Weights of a small transformer language model: 11 layers, vocabulary 17143.
Each number is 128 + 24 x the weight over its row's rms, rounded and kept within 0 to 255. Layers, rows and columns count from 0. The size above them is the row's rms in percent of the matrix's.

# layer 5 MLP up, 3072x768, rms 0.0217, rows 631-699, columns 48-95
size [ 97  99  95  97 108  99 104  98 103  97 102  98 101  96 104 102  98  96 103 101  95  95 102  97  97 101 100  96  92 103 101 101 100 103  95 101 103  99  99 106  97 101  97 100  99  93 105  98  97  97 104  99 101 104  92 103  99 101 109  98  96  95 105  99 104  97  99 101 100]
[[132 114 126 174 131 132 116 114 129 103 155 130 121 146 100 161 112 145 150 137 120 136 141 123 147 112 120 131 127 112 164 115 117 133 143 119 116 177  73 116 134 126 124 154 115 168 158 177]
 [135 104 161 149 133  91  97 120 126 161 145 107  83 130 173 164 176  97 144 120 129 123 117 181 145 114 131 140 176 113  88 131 104 130 108 118 133 173 121 131 171 137 139 115 126 132 155 113]
 [141 164 128 151 151 151 145 145 123 107 121 113  99  99 101  84 158 123 149 121 148 125 103 119 104 125 140 101  92 162 128 207 140 153  84 131 141 160 122 175 132 119  78 118 131 111 130 128]
 [121 118 156 122 122 158 115 129 136 109 141 159 156 106 135 108 121 154 145 123 131 159 182 115 170 127 124  94 120 125 126 126  97 134 173  99 103 120 149 128 160 134  91 136 163 109 127 142]
 [127 177 158 144 115 134 153 143 125 128  87 157 175 158 113 115 144 149 164 115 159  85 109 151 147 145 126  90 156 140 136 133 131 104 117 150 150 123 109 133 137 141 148 127 153 143 134 157]
 [102 158 130 111  90 141 119 138 123 100 123 166  99  85 163 143 149 151 115  71 123  91  68 129 136 160 136 111 122 158 127 122 157 163 156 150 128  94 163 127 142 151 128 125 142 142 122 120]
 [109 149 115 125 119 128 115 124 102 106 135 120 132 131 150  96 145 189 101 136 108 119 133 133 154 170 154 108 121 130 127 102 138 119 127 113 143 111 110 114 135 156 133  94 166 169 153 159]
 [200 160 125 122 144 138 101 140  92 121 126 165  99 112 116 136 132 120 113 107 151 121 146  85 151 139 127 107 110 133 126 161 125 140 143 135 101 127 104 150 146 146  82 137 140 137 127 164]
 [113 133 119 147 117 135 126 153 116 133 146 133 130 149 118 153 110 112 181 143 120 182 160 103 171 123 115 107  72 141 115 126 110 138 139 115 102 182 123 126 102 109 177 119 101 125 118 105]
 [139 123 143 146 129 130 119 156 170 121 152 182 135 147 143 116 155 133 122 140 140 193 143 147 144 136 178  97 106 104 151 106 140 109 145 102 144 103 167 120 111 154  92 156 127 150 155  93]
 [110 134 120 114 138 101 127 167  84 120 158  85 107 114 152 125 143 112 118 121  93 186 105 115 148 102 111 128  89  71 104 164 113 169 131 131  87 123 108 121 125 112 118 103 123 121 128 136]
 [136 114 127 122 134 114 103 130 147 129  96 142 160 111 151 112 139 163  98 126 103 105  98 139 128 157  98 119 125 135 125 160 111 149 140 155 111  99 123 150 114 164 133  96 125 127 122 127]
 [ 91 157 143 166 122 112  96 158 141 109 124 140 165 121 119 124 118  95 138 111 129 127 130 130  99 149 101 151 169 180  98  96 175 143 165 128 100 130 119 152 144 120 134 108 101 125 185 156]
 [163 124 148 114 114 177 112 169 127 102 149 133 106  73 152 124 149 110 104 120 124 153 110 139 126 121 158 108 151  96 147 177 109 139 160 143 109 154 114 117 145  91 172 123 165 112 135 165]
 [147 145 116 153 133  92 122  49 103 111 143 134 159 114  84 118 172 138 121  86 158 148 121 117 130 135 126  69 107 153  88 168 149 149 160 164 102 165 113 110 147 129 118 144 139 109 122 131]
 [105 132  86 162 175 135 111 142 141  77 129 118 144 168 132 110 152 152 130 106  66 131 149 140 118  92 124 136 124 104 131 113 102 103 143 124 109 138 122 117 161 172 179 127 150 127 163 141]
 [ 93 148 129 104 130 133 128  71 151 133 116 138 125 101 125 141 119 174 140 129 144 135 131 158 153 114 129 109  80 127 134 108 138 140 136 101 121 151 109 134  84 147 112 142 124 126 119 142]
 [126 157 123 147  93 179 107 161 142 142 108 152 101 120 117 124 129  96 115 117 141 146 107 137 148 188 113 117  79 116 114 118 116 188 132 164 109 108 139 119 114 140 155 135  97 140 146 131]
 [106 127 118  91 105 153 126 125 106 129  99 145 143 105 120 130 101 152 129 135 111  96 125 119 136 170 155 100 147 119  85 157 142 181 130 128 136 197 129 141 128  87 108 100 146 162 115 141]
 [120 181 157 119 113 148 127 129 116 127 181 130 142  94 162 154  96 130  85 160 151 152 109 157 155 133 124 139 133  84 137 116 133 137 139 101 136 128 166 112  83 117 137 154 106 142 109 153]
 [106 147 111 155 127 141 122 116 132 136 103 148 156 178 135  87 151 121 113 154 117 138 115 142 128 141 105 131 112 120 131 151 136 100 136 133 115 166 104 144 137 152 155  83 152 100 121 107]
 [132 134 132 139 128 203 108 111 138  98 116 166 103 158  96 136 140 125 109 101 127 167 168 105 130 117 163  93 101 133 133 173 133 109 119 112 125 148 115 107 109 118 102 124 132 148 115 116]
 [115 142 157 113 125 154 104 121 157  87 129 131 125 140 202 140 117 102  62  66  91 148 136 141 132 122 118 131 121 121 142 218 130 143 121 102 156 161 129 102 125 135 115 126 133 112 138  90]
 [148 128 117 122 121 109 133 136 108 102  92 149 150  98 156 166 128 116 141 162 152 109  99 123 140 124 134 124 126 147 129 133 114  94  96  94  95 138 105 123  95 154 123 149 125 105 121 129]
 [145 122 184 117 157  74 138 129  88 129 118 123 155 138 151 148 138 110 123 128 151 142  94 128  90  98 129 140 141 153 156 152 103 165 148 136 136 158 133 125 135 112  80 120 125 150 121 142]
 [155 117 143  90 126 122 146 129  88  50 122 117 127 135 124 121 141 116 102 125 105 101 106 116 107 171  92 144 140 109  99 140 130  96 139 115 137 135 142 108 132 103 134 150 146  82 138 115]
 [146 118 147 132 126  87 160  70  79 144  96 116 132 161 117 115 121 116 101 116 112  98 102 129  91  80 113 103 133 152 145 173 128 111 187 143  75 106  93 142 166 168 165 121 107 110 144 121]
 [102 155 124 126 121 116  92 122 181 132 166 102 141 106 109 129 136 141 118 143 122 174 129 136 171  80 134 119  86 164 140 138 131 134 168 124 147 156 104 102 170 166 122  84 145 150 136 148]
 [ 87 133 131 113 151 154 137 128 106 147  89 107 153 102  71 154 133 101 130 131 150 130 124 122 146 154 106 143 111 127 115 167 118 129 181 146 102  75 130 107 123 160  84 124 114 164 119 125]
 [109 140 151 170 160 144 125 127 107 137 129 111 156 113 121 168 124 134 132 127 129 111 113 147 159 162 151  99 104 138 146 146 139 117 146 132 148 111 139 129 129 144 162 140 161 119 145 139]
 [121 172 145 140  91  70 153 138 125  92 119 154 178  49 155  83 144 150 141 131 110 120 101  83 119 121 128  99 139 140 141 147 116 134 160 143 129  74 147  99 122 149 156 138  98 139 150 162]
 [119 136 146 112 164  76  95 143 127 117 130 151 119 152 151 117 160 121 106 134 111  87 139 139 117 104 135 117 121 170 109 144 144 168 169  98 134 138 136 159 119 147  99 135 112 124 135 177]
 [ 99 142 150 119  98 171 126 136  88 145 117 158 111 122 156 128 113 141 114 137 153 123 110 136 152 104 105 128  98 124 127 127 114 111 148 154 128 135 130 145 133 134  92 111 101 133 120 151]
 [146 170 123 131 179 117 130 141 108 132 127 125  89 127 164  73 165 122 120 137 102 148 153 137 149  97 146 105  96 115 109  94 130  67 146 108 104 149 146  86 107  99 116  87 133 167 128 154]
 [124 114 112 158 128 151  97 117 107 123 129 148 104 152 125 128 130 174 107 129 110 123 137 144 156 119 180 129 119 134 157 154 123 158 132 153 133 155 127 123  98 144 125 120 129 119 170 112]
 [151 137 163 147  79 156 187 100  95  97 137 131 106 179 127 122 157 136  84 108 164 134  94 121 100 119 167  70 125 118 141 169 145 168 179 163 132 123 118  82 137 127 159  61 156 153  99 118]
 [134 135 133 102 134 136 155 157 157 109 134 141 131 136 152 156 134 135 117 136 117 156 103 118 175  92 160  96 118  83 196 150 122 106 129 106  66  89 112 102 119 133 158 114 151 110 103 145]
 [107 130 130 133 111 135 119 151  82 146 136 160  92 133 176 135 161 130 119 105 104 119  79 113 165 143  76 146  90 128 114 153 122 153 137 195 137 110 103 163 150  80 157 151 122 161 145 111]
 [103 138 108 154 162 141  60 130 110 154  64 171 176  89 147 128 127 151 133  97 128 155 145 160  93 139 109 123 138 138 104 146 152 126 127 108 138 152 142 135 115 170  88 151 139 149 108 125]
 [113 154 126 151 125 163 115 105 103  98 145 137 128 152 108 144 128 147 144  78  86 117 178 125 113 161 118 109 135 146 102 120 128  98 176 144  95 160  93 112 102 124 133 127 131 144 110 153]
 [114 144 112 126 145 104 116 119 104 121 141 108 113 115  96 115 165  84 103 114  93 159 140 156 100 133 122  92  89 154 115 150 108 183 136 104  93 123 131 120 112 123 141 107 105 134 113 168]
 [106 176 145 129 101 129 137 125 110 130 101 122 149 150 151 144 145 121 142 131 159 173 153 146 112 114  92 123 140 125 146 155  99 154 122 114 106 136  80 128 147 159 171 129 148 154 191 108]
 [114 135 122 118 107 156 155 111  75 108 138 178 116 150 147 124 172 100 107 146 123 124 129 105 104 182  79 110 175 158  91 106 105 108  97 151 112 108 113 135  84 113 126 132 162 131 195 102]
 [125 126 137 120 108 143 101  90 139 112  83 103 134 135 122 123 184 170 151 123 188  94 134  89 105 101 149 120 167 139 124 107  97 104 153 144  84 119 100 106 133 123 106  82 104 121 119 109]
 [116 119 144 136 102 132 105  96 114  97 104 170 126 136 132 128  93 177  81 104 121 123 165 133 164 130 129 144  65 112 122 113 122  98 139 134 119  97 101 121 114 102 127 183 117 165 153 154]
 [149 143 107 138 116 157  80 102  89 121 102 135 145 139 103  82 114 112  98 122  95 140 146  90 124 126  96 148 129 133 161 159 140 132 141 123 134 171 157 130 134 121 130 130 118 154 140 137]
 [106 145 164 107 136 111 107 103 148 112 171 117 121 145 126 159 120 111 169  91 146 147 135 126 141 127 124  97 131 131  83 157 115  94 109 157  81  96 155 146 136 123 115 142 134 150 152 148]
 [127 138 117 110 132 120 136 141 115 133 157 156  97 125 149 157 114 149 154 149 132 132 171 121 128  64 103 149 141 155 121 114 118 147 118 147 122 130 134 155  88 117 133 139 128 192 160  90]
 [120 105 146 120 124 163 155 118 145 183 165 125 109 103 121 175 112 164 114 147 144 134 140 119 127 114 147 150 130 113 108 147 103 105 163 146 109 175 116 102 116 174 109 131 138 140 106 110]
 [137 136 129 148 134 113 106 102 108 165 115 170 110 151 139 141  96 119 146 105 124 151 166 165  94 104 148 111 149  79 126  94 119 108 135 160 133 170 124 134 112 136 163 112 142 183 143 109]
 [ 91 173 121  93  90 111 112 137 118 138 134 128 112 145 135 140 171 108  96 142 112 141 118 121  95 169 125 143 125 113 141 132 110 141 148 139 104  94 144 134 162 164 109  96 112 114 159 122]
 [137 109 116  94  85 134 106 150 155 126 144 102 181  92 127 103 144 120 126 156 146 132 116 149 157 138 106 100 135 111 124 135 139 136 148 153  85 148 147 130 126 153 178 130 157 141 162 141]
 [115 144 150 154  98 171 143  95 154 106 102 128 120 154 114 153 127 194 163 133 141 123 155 144 128 140 133 121 164 172 167 101 168 100 111  89 165 152 103 162 105 142 111 131 139 152 132 106]
 [122 176 113 121 150 149 161 102 114 129 136 151 112 159 125 178 144 115 144 120 115 143  71 159 153  91 144 155 118 101 124  99 154 105 122 124 145 126 154 130 151 125 162 103 143 147 118 138]
 [105 105 110 119 116 121 119 138 106 141 168 148 115 140 134 130 123 101 185 108 144 135 131 144  82 136 121 118  96 129  99 109  81 141 132 106 125  87 114 116 125 194 134 181 136 152 118 147]
 [109 109 103 136  98 144  77 128 158 117 107 161  94 152 115  71 109 110 167 101 138 104 127 127 136 115 126 147 114 111  76  89 122 100 134 145 118 159 122 134 107 128 155 123 146 144 138 149]
 [149 142 120 150 155 158  95 131 116  67 123 148 148 131 128 116 136 111 105 131 104 139 122 108 141  79 151 129 147 127 127  87 127 173 144 136 125 130 101  93 157  98 147 128 147 180 166 123]
 [158 170 120  83  97 163 131 114 157 158 139 127  98 142 114 108 150 140 117 121 150 126 153 140 126 107 129 139 103 140 120 108 131 140  97 134 184 111 135 106 190 124 108 138 111 127 123 133]
 [133 117 157 103 110 111  95  96 107 128 141 103 101 161 140 124 142 101 131  91 130 149  88 110 122 142 160 145 122 116 110 143 146 146 131 163 133 178 152  96 110 143 124 152 120 184 130 128]
 [116 139  93 114 116 160 119 117 126 141 142 172 154 109 117 164 138 171 138 106 159  90 140 181 105 115 106 125 123 155 146 149 108 135 137 114 127 165 139 114 152 143 138 150 136 106 128 112]
 [129 141 132 134 139 155 117 142  94  76 126 121  97 102 169 124 129 142 137 152  64 117 119 156 120 132 155 135 100 133 123 135  78 144 161 134 136 110 102 122 193 127 179 117 166 151 194 123]
 [122 102 166 126 159 183 109 153 110 157 149 104 110  91 149  91 150 148 139 146 140 112  91 151  86  81 148 122  88  77 110 160 118  89 176  96 130 130 128 123 128 101 135 163 122 138 145 137]
 [111 167 156 113 135 139 144 131 112 107 139 163 166 123 121 159 144 111 119 117 125 199 133  94 112 112 110  98  90 152 141 165  89 125 177 119  93 143  94 151  89 123  92 183 150 180 127 107]
 [ 94 157 152 111 114 106 161 146 127 151 171  96  87  89 111 137 160 140 137 114 129 151 110 134 125 145 127 166 141 176 133 124 142 178 134 129 119  95 119 105 100 145 158  87 173 113 106 105]
 [119 126 128 129  98 138 125 157  96 121  95 111 123 107 157 130  99 132 104 120  88 139  97  86 135 112 142 112 102 126 125 142 101 148 148 128 115  69 162  94 142 146 156 134 127 157 120 142]
 [143 165 105 120 160 117 123 122 152 136 112 144 130  95 151 129 109 162 156 138  70  59 130 122 117  67 138 113 128 118 113 134 131 145 113 118  78  82 150 135 116 162 113 125 116 123  99 148]
 [128  97 148 123 160 112 115 156 119 135 144 152 103 116  92 136 192 139 127 114 112 126 102  89 139 127 173 112  97 172 142 148 106 107 123 150 164 126  87 108 131 107 118  94 143  98 128 108]
 [123 137 154 150 175 207 138 112 119 130 155 162 163 130 131 122 124 143 142 130 110 139  77 121 149 146 122  93 112 144 183 184 121 145 140 131  88 127  76 158 142 131 123 124 130 165 136 135]
 [ 94 126 173 115 112 126 132 132 115 135  97 104 141  95 142 121 141 155 106  74 122 149  82 124 128 132 154 128 106 122 102  96  90 152 130 141  85 132 142 125 117 135 176 134 128 121 155 142]]
# layer 5 MLP down (transposed), 3072x768, rms 0.014, rows 631-699, columns 48-95
size [ 94 103  92  96 109  94  92  97 101 105 105  94 107  90  97 108  95 101  97 101  99  91 105 100  96  97 101  99  91 102 107  97  93 107  91  96 106  91  97 103  95 102  98  93 103 106 101  92  96  97 105  98 108 101  96 105  99  92 112  93  97  96 103  90 111  95 100  99 107]
[[122 133 113 122 136 130 103 141 105  98 130  90 113 148 157 106 136  74 129 125 124 107 174 155 138  98 142 150 145 120 137 100 138 105  84 127 112  79 146 124 107 155  99 110 135 108 145 133]
 [ 86 153 147 140 110 158 127 114 107 118 134 140 141 143  92 137 126 169 132 136 145 153 114 108 137 151 149 142 106 184 142 156 138 122 139 181 116 140  93 196 143 150 155 120 107 120 154 113]
 [113  81  93 123 108 123 135 122 102 181 158 102 147 123 189 129 119 105 126 123  96 155  94 128 125  68 127 112 155 119 123  76 142 113 146 130 134 130 129 125 119  77 157 114 134 160 146 149]
 [145 165 134 168 130 126  97 141 129 139 157 139 120 147  79 149 132 107  98 111  88 125 126 148 131 131 154 106  50 134 138 163  92  94 128 103 130 134 138 146 156 102 131 147 102 162 106 134]
 [100  77 151 128 150 145 117 133 138 132 158 132 150 122 146 100 123 109 155 128 110 134  90 121 130 148 119 117 116 138 134  83 121 157 139 121 149 155 106 134 113 114 130 108 124 153 127 166]
 [159 122 143 135 123 158 117  93 103 130  99 156 126  85 148 197 144 146 171 120 114 125 145 171 107 139 126 101 121  83 119  82 124 127 103 128 160 126 150 132 137 107 142 131 144 148 115 179]
 [126  91 151 128 144 175 109 113 145 111 130 109 141 110 107 113  98 146 117 131 117  89 139 105 106 151 102 135 156 152 134 148 143  97 131 154 130 105  87 134 141 164 106 141 127 121 137 114]
 [ 68 134  75 134 114 136 161 116 147 138 155 113 145 105 143 117 108 161 129 146 117 137 122 132 153 120 179 109 167 144 142 123 112  73 156 120 134 122  89 161 134 127 106 136 109 138 140 107]
 [124 166 144 119 127 128 146 107 146 123 137  94 102 118 136 121 114 135  70 169 132 154 183 147  98 137 110 101 116  89 116 151 113  92 139 137 118 129  87 101 126 174 144 147 169 113 142 170]
 [118 115  89 154 128  83 139 135 113  99  83 100 147 124 147 154 121 140 139  83 114 109  94 122 123 157 150 143 180 167 118 123 172  82 140 144 107 143  87 125 155 102 128 127 135 181 117 125]
 [159  89 138 134 121 113 140 115  92 134 186  86 146 129 119 185 111 143 156 178 122 138 117 132 139 114 150  95 140 136 128 125 150 132 112 141 114 169 133 107 132 119  79 120 111 135  91 128]
 [125 107 156  98 132 107 139 103 142  96 148  86 107 121 106 123 114  80 165  93 124 142 108 127 156 116 135 115 136 120 154 133 174 129 117  98  94 172 116 106 177 133 114 127 122  97 158 114]
 [130 145  92 123 147 124 110 132 127  96 174 139 111 146 106 110 150  93 110 138 127 190 123 115 109 145 109 152 137  82 136 144 124 118 148 133 139  72 122 124 106 101 139 131 107 138 109 131]
 [122 159  95 115 158  91 121  74 146 158 101 187 130 148  96 153 127 133  96 107 188 149 159 128  93  88 108 142 124 147 110 132 160 101 117 106 169 129 176 168 142 155 114 126 116 115  93 109]
 [106  98 172 118 128 113 117 147 128 100  97 138 119 129 123 107 144 100 167 139 101 131 134 123 115 107 156 126  82 146 144 168 116 136 108 109 113 148 150 128 115 123 155 157  97 101 104 123]
 [131 130 138 108  84 187 144 111 105 119 119 147 151  93 145 128 150 150 132 105 175 135 146 128 135 181 143 100 131 150 131 119 128  84 149 131 154 184 129 124 143 163 129 159 155 141 134 121]
 [137 141 101 140 135 113 140 172 132 121 112 124 139 121 110 108 137 122 126 107 193 134 130 101 115 103 122 122 111 107 112 135 117  99  95 143 142 132 128  98 157 138 122 137 134 128 151 168]
 [139 106 126 132 125 145 124 111 127 106 142 147 153 115 122 120 116 141 191 131 104 154 155  85 104 135 130 110 139 129 177 136  95  64 184  95 144 126 156 150 119 129 147 118 141  51 122 137]
 [133 141 147 103 127 155 124 145 137 146 126 133 141 131 111  88 114 155 103 166 127 130 117 102 119 147 103 106 145 106 119 135 104  92 114 129 106 132 106 124 176 114 144 124 114 146 151 141]
 [132 149 139  94 169 112 144 116 111 150 142 116  91  99 144 131 112 166  94 127 132 119 137 211 152 149 159 135 141 142 136 136 135  98 134 101 150 108 150 116 135 145 134 103 152 142 142  97]
 [125 103 116 131  87 154 176  65 145  83 173 112 118 122 122 110 116 163 131 133  65 142 166 101  52 138 144 124 128 101 123 124 149 140 165 135 138 103 181 130  72 132 105 145 143 172  83 156]
 [121 105 108 118 124 118 150 120 105 151 131 132 162 156 178  97 112  99 160 145 140 131 125 142 166 120 185 110 139 112 129  89 126 140 104 107 160  96 124 135 128 121  90 135 104 142 125 120]
 [169 154  87 138 125 150  94 129 128 175 163 157 100 116 170 108 120 172 162 116 169 144 148 112 144 114  88 129 158 139  94 163  80 153 113 143 142 122 115 128 145 142  85 133 127 137 144 138]
 [109 150 145 130 161 127 129 155 142 110 140 143 142 107  84 110 123 177 142 103 138 136 160 129 117 125 140 121 129 153 108  93 132 144  99 142 144 136  88 143 152 128 147 146 147 134 144 121]
 [154 141 113 105 145 119 110  89 121 127  68 155 156 118 108 118 129 122 134 155 138  81 175 103 129 180 119 129 127  83 111 132 108 142 117 120 166 141  93 116 112 145 106 127 148  74 125  91]
 [143 161 113 138 152  92 132 108 139 104  95 110 118 156 122 123 138 106 151 140 119  94 146 155 120 105 124 128 101 127 134 159 166 116 134 133  93  98 136 140 138 139 173 117 119 130 120 163]
 [135 131 123 148 109 139 121 121 157 114 110 136 154 139 104 142  83 138  70 103 127 157 134 124 110 128 124 156 143 106 135 112 117 125 116 123 139 166 107 156 101 148 127 135  97 136 125 176]
 [133 141 167  95 153 154  82 128 116 148 113 149 110 134 153 142 143  95 174 141 111 107 154 117 111 161 115 136 115 132  98 137 147 116 145 124 163 111 130 132 132 147 115 106 132 141 113 122]
 [156 122 100 138 115 120 134 148 143 107 152 139 131 106 119 152 113 136 161 156 116 112  85 152 120 130 109  67 162  86 177 111 128 111 130 119 155 158 141 129 157 130 105 118 135  99 115 128]
 [141 128 131 132 104 105 121 117 167 109 131 172  97 143 167 121 135  95  97 101 101 119 158 133 129 114 106 120  99 138 111 131 100 105 104 110  82 148 130 156 143 140 125 127 106 147 141 127]
 [129 113 129  96 169 162  96 127 135 127  83 122 146 130 121 147 122 101 141 146 131 179 128 123 139 120 111  98 106  99 151 133 168 157 126 169 117  89 151 151 124 102 147 188 154 100 140 107]
 [127 133 133 122 139 141 124  91 124 163 165 138  88  80 138 161 127  82 151 106 120  72 155 192 150 124 149 116 143 166 139 145 113 118  99 113 144 146 144 156 142 144 101 142 135 107 147 124]
 [131 157  80 108 149  96 172 112 137 113 123 146 142 108 145 149 134 108 133 121 126 142 116 143 148 129 155 146  87 107 147 141 155  99 163 134 126 137 101 137  94  83 145 154 140 130 163 109]
 [ 88 118 126 121 148 132 143 136 131  97 101 115 139 111 142 121 150 175 131 130 156 144 137 124 142 140  80 120 126 132 183 127 125 143 102  84 122 104 143 131 110 118 129 142 109 115 129  82]
 [161 140  91 128 138 109 105 119 138 134 118 149 143  97 136 150 116  75 155 136 124 130 144 166 108 178  72  97 131 146 131  90 173  78 125 161 147 151 104 135 129 126  90 115 124 108 136 135]
 [129 111 125 117 109  97 115 141 134 140  82 109 127  96 134 116  99 111 119 110 103  91  78 110 170 142 123 143 105 120 167 134 161 123 147 138  82 151 140 145 113 122 134 130 131 132 103 169]
 [119 112 125 156 108 124 102 133 114 132 159 134 124  96 172 145 142 128 156 132 141 120 149 172 182 152 134 134 138 148  76 121 171 134 170 122 170 122 101 153 136 132 115 172  93 142 118  92]
 [109 135 123 133 110 103 102  96 129 148 139 105 127 118 151 127 114 130 108 135 153 136 137 133 109 126 107 111 129 130 124 123 117 110  98 122 170  83 149 117 135 150  81 156 171 117 138  65]
 [122 147 128 123  96  82 128 114 147 122 136 119  89 139 152 134 121 134 119 152  84 149 122 108 173 129 109 114 139 108 115  97 125 149 143 161 182 150 102 131 141 119 111 117 174 117 140 168]
 [120 131 134 121 136 126 131 148 127 134  97  87  83 151  92 145 122 135 109 149 135 119  89 176 131 136 120 133 115 141 139 155 125 144 143 155  77 146 131  95 160  91 111 171 118 178 133 147]
 [119  98 178 137 134 146 114 121 131 151 139 126  91  89 161 165 142 116 144 144  99  96 114  96 165 104 129 150 127 131 153 172 143 150 138 121 199 152 135 139 126  90 108 123 120 187 106  99]
 [ 98 125 105 113 130 133 111 112  97 143 157 175 102 154 116 143 101 175 168 116 146 112 115 157 122 111 131 155 138 125  94 123  85 165 115 126 109 123 132 120 128 150 155 148 144 150 125 156]
 [127 102 127 130 116 136 153 151 157 143 128 111 148 152 159 160 154 129 123 121 139 156 136 157  89 121 165 124 102 114 108  95 161 128 148 144 110 162 119 115 159 157 123 106  73 107 129 133]
 [127 144 136 140 122 129  94 160 152 161 109 122 134 177 117 119  77 137  85 130 101 144 163 153 145 163 138 124 119 114 139  94 135 137 172 140 137 115 109 153 146 130 146 117 151 127 147  96]
 [126 132 149 155 139 101 128 138 175  92 143 158 142 136 123 154 154 117 129 147 153 152  97  83 118 107 171 130 135 119 133 160 164 138 146 145 114 140 115 121 151  75 119 131  78 176 147 167]
 [165  80 151  88  90 152 139 127 168  89 138 132 172 115 157 132 140 141 132 161 130 143  77 114 141 154 161 173  94 135 124 125 126 132 119 159 133 114 124 123 125 125 104  88 130 124 101 134]
 [ 99 136 116  90 169 109 113 109 131 131 130 147  84 114 127 159 168 100 132 135 101 133  77 139 138 133  94 109  82 142 146 130 134 123 120 141 158  89 144 135 103 113 118 151 164  85 151 155]
 [151 145 137 135 134 117 112 110 152  85 171 165 137 106  92  83 125 106 133  71 125 100 119 163 134 132 152 100 118 119 137 135 125 128 131  96 130 118 135 124 115  70 126 113 112  57 127 114]
 [177  97 122  98 139 118 139 133  85 137 102 158 134 163 126 137 123 158  99 128 130 115 133 113 173 100  79 133 130 165 124 119  82  97  87  86 145 164 154 138 126 133 137 113 123 151 145 114]
 [110 141 138 154 115 107 106  97 138 134 127 137 140 135  99 134 137 138 113 124 103 109 112 112 174 122 113 115 137  99 144 137  99 128 120 131 116 161 103 144  84 119  49 182 150  78 115 106]
 [121 108  92 119  64 146 141 158  87 121 112 143 152 108 168 145 127 144 132 120  59 106 127 120 177 155 119 130 112  97 163 109 194 137 134  89 123 145 148 120 138 133 141 108 116 131 118 135]
 [154 172  79 157 126 140 129 116 130 131 129 120  71 145 122 106 149 115 108 114  78 139 182 155 117 125 149 145  92 120 113 144 130 154 123 160  99  92  94 146 127 167 119 128 131  93 102 109]
 [133  76  96 152 151 113 129 166 148 123 156 114  72 122 124  98 177 147  79 142 149 158 156 148 149 142 117 150 127 100 147 140  89 142 147 122 122  89  91 100 149 113 144 124 112 160 104 127]
 [127 139 142 131 117 158  94 131 126 143 107 127  97 124 141 147 120 125 152 158 130 123 115 106 141 121 132 174 131 119 137 159 154 101 107 111 132 131 119 177 118 116 107 141 137  97 136 137]
 [103 143 132 145 111 104 146 139 158 112 164 105 155 135  99 117 137 123  99 138 115 144 112  89 131 155 106 106 115 148 140  98 125  82  96 114 137 118 177 117 126 155 153 104 111  93 144 118]
 [116  90 106  88  75 134 143  99  97 142 131 131 149 143 142 134 146 136 136 141 164  96 102 129 134 164  62  99 139 142 156 117  96 113  76 108 124 146 155 148 106 103 151 126 136 106 151 129]
 [140 131 131 123 131 152 150 144 154 129 131 106 124 157 129 133 102  85 124  96 125 173 109 122 125 165 116 151 106 142 115 139  77 120 126  97 149 139  88 117 111 138  98 158  70 134 118 139]
 [122 178  81 161 136 150 115 170 140 130  95 140 111 141 135 133  86 113 143 169 143 134 120 134 158 105  73 132 100 120  61  98 126 124 112  89 118 133 115 132 114 188 122 154 127 138 162 120]
 [ 82 120 115  88 138 127 125 187 116 108 104 112 154 125 126 148  86 140 118 142 123 139 105 104 104 101 120 132 110 161 145 134 159 136 161 114 122 124 146  72 131 100 148 137 149 147 163 121]
 [ 80 134 151 152 138  84 109 125 139 165 119 129 123 154 128 141 154 155 117 148 109 147  94 115 148  97 116 136 175  86  97 130 130 143 136 147 122  99 133  88 115 143 105 117  97  90 128 120]
 [149 179 133 102  85  77 154 153 174 142 152 106 100 147  80 103 130 105 154  98 125 124 118 116 156 138 152  99 155  87 110 119 120 131  84 142 165 101 170 145 130 143  87 149  84  93 129  95]
 [162 167 155 127 165 130 148 188 113 145 148 117 152 131 103 174 141 159  68 124 127 158 153 135 159 174 113  84 112 121 161 109  83  99 117 123 109 160 151 105 104 132  90 167 133 147 111 106]
 [116 143 172  65 122 130 141 113 108 100 118 135 126 123  90 113 119 156 150 125 114 112 139  94 128 139 144  94 123 109 166 120 124 151 121 123 134 103 125 104 141 139 125 140 110 116 101 156]
 [153 146 157 144 131 137 160 127 126 130 147 137 136 152 118 122 134 148 157 140  77 142 141 127  98 106 140  92 151 133 133  92  92 134  97 133 141 139 159 121 139 110 141 130 138 140 145 136]
 [139  97 138 112 148  77 141 127 108 172 161 130 107  87 159 124 129 124 140 144  75 135 121 113 119 125 196 117 127 102 151 146 145 113 100 138  80 115 150 132 156 109 111 154 121 145  72 113]
 [ 91 110 191 146  97 172 150 126 103 129 151 169 150 136 135 115 130 101 123 118 130 141 161 165 171 143  97 154 106  90 175 116 137 135 174 111 116 114 163 127 176 120 113 136 108 144 152  92]
 [150 121  92 128 112 108 154 147 120 122 139 119 120 114 130 161 174 170 109 169 126 121 101 188 125 148 170 143 141 144 119 100 148 144  90 142 155 155 114 163 112 140 125 108 114 146 113 128]
 [134 134 123  89 154 136  81 118 123  98  96 174 121 115 139 164  97 125 152 127 139 125 129 103 136 141 105 141 143 129 119 123  93  88 155 180 132 106 155 138  97 127 115 119 129 126 143  81]
 [100 112 175  96 123 146 161 124 113 148 116 159 103 105 120 122 104 161 155 188 103 110 126 114 142 117 108 139 130 126 130 107 119  89 133 146 153 105  99  92 111 147 135  97 165 115 110 116]]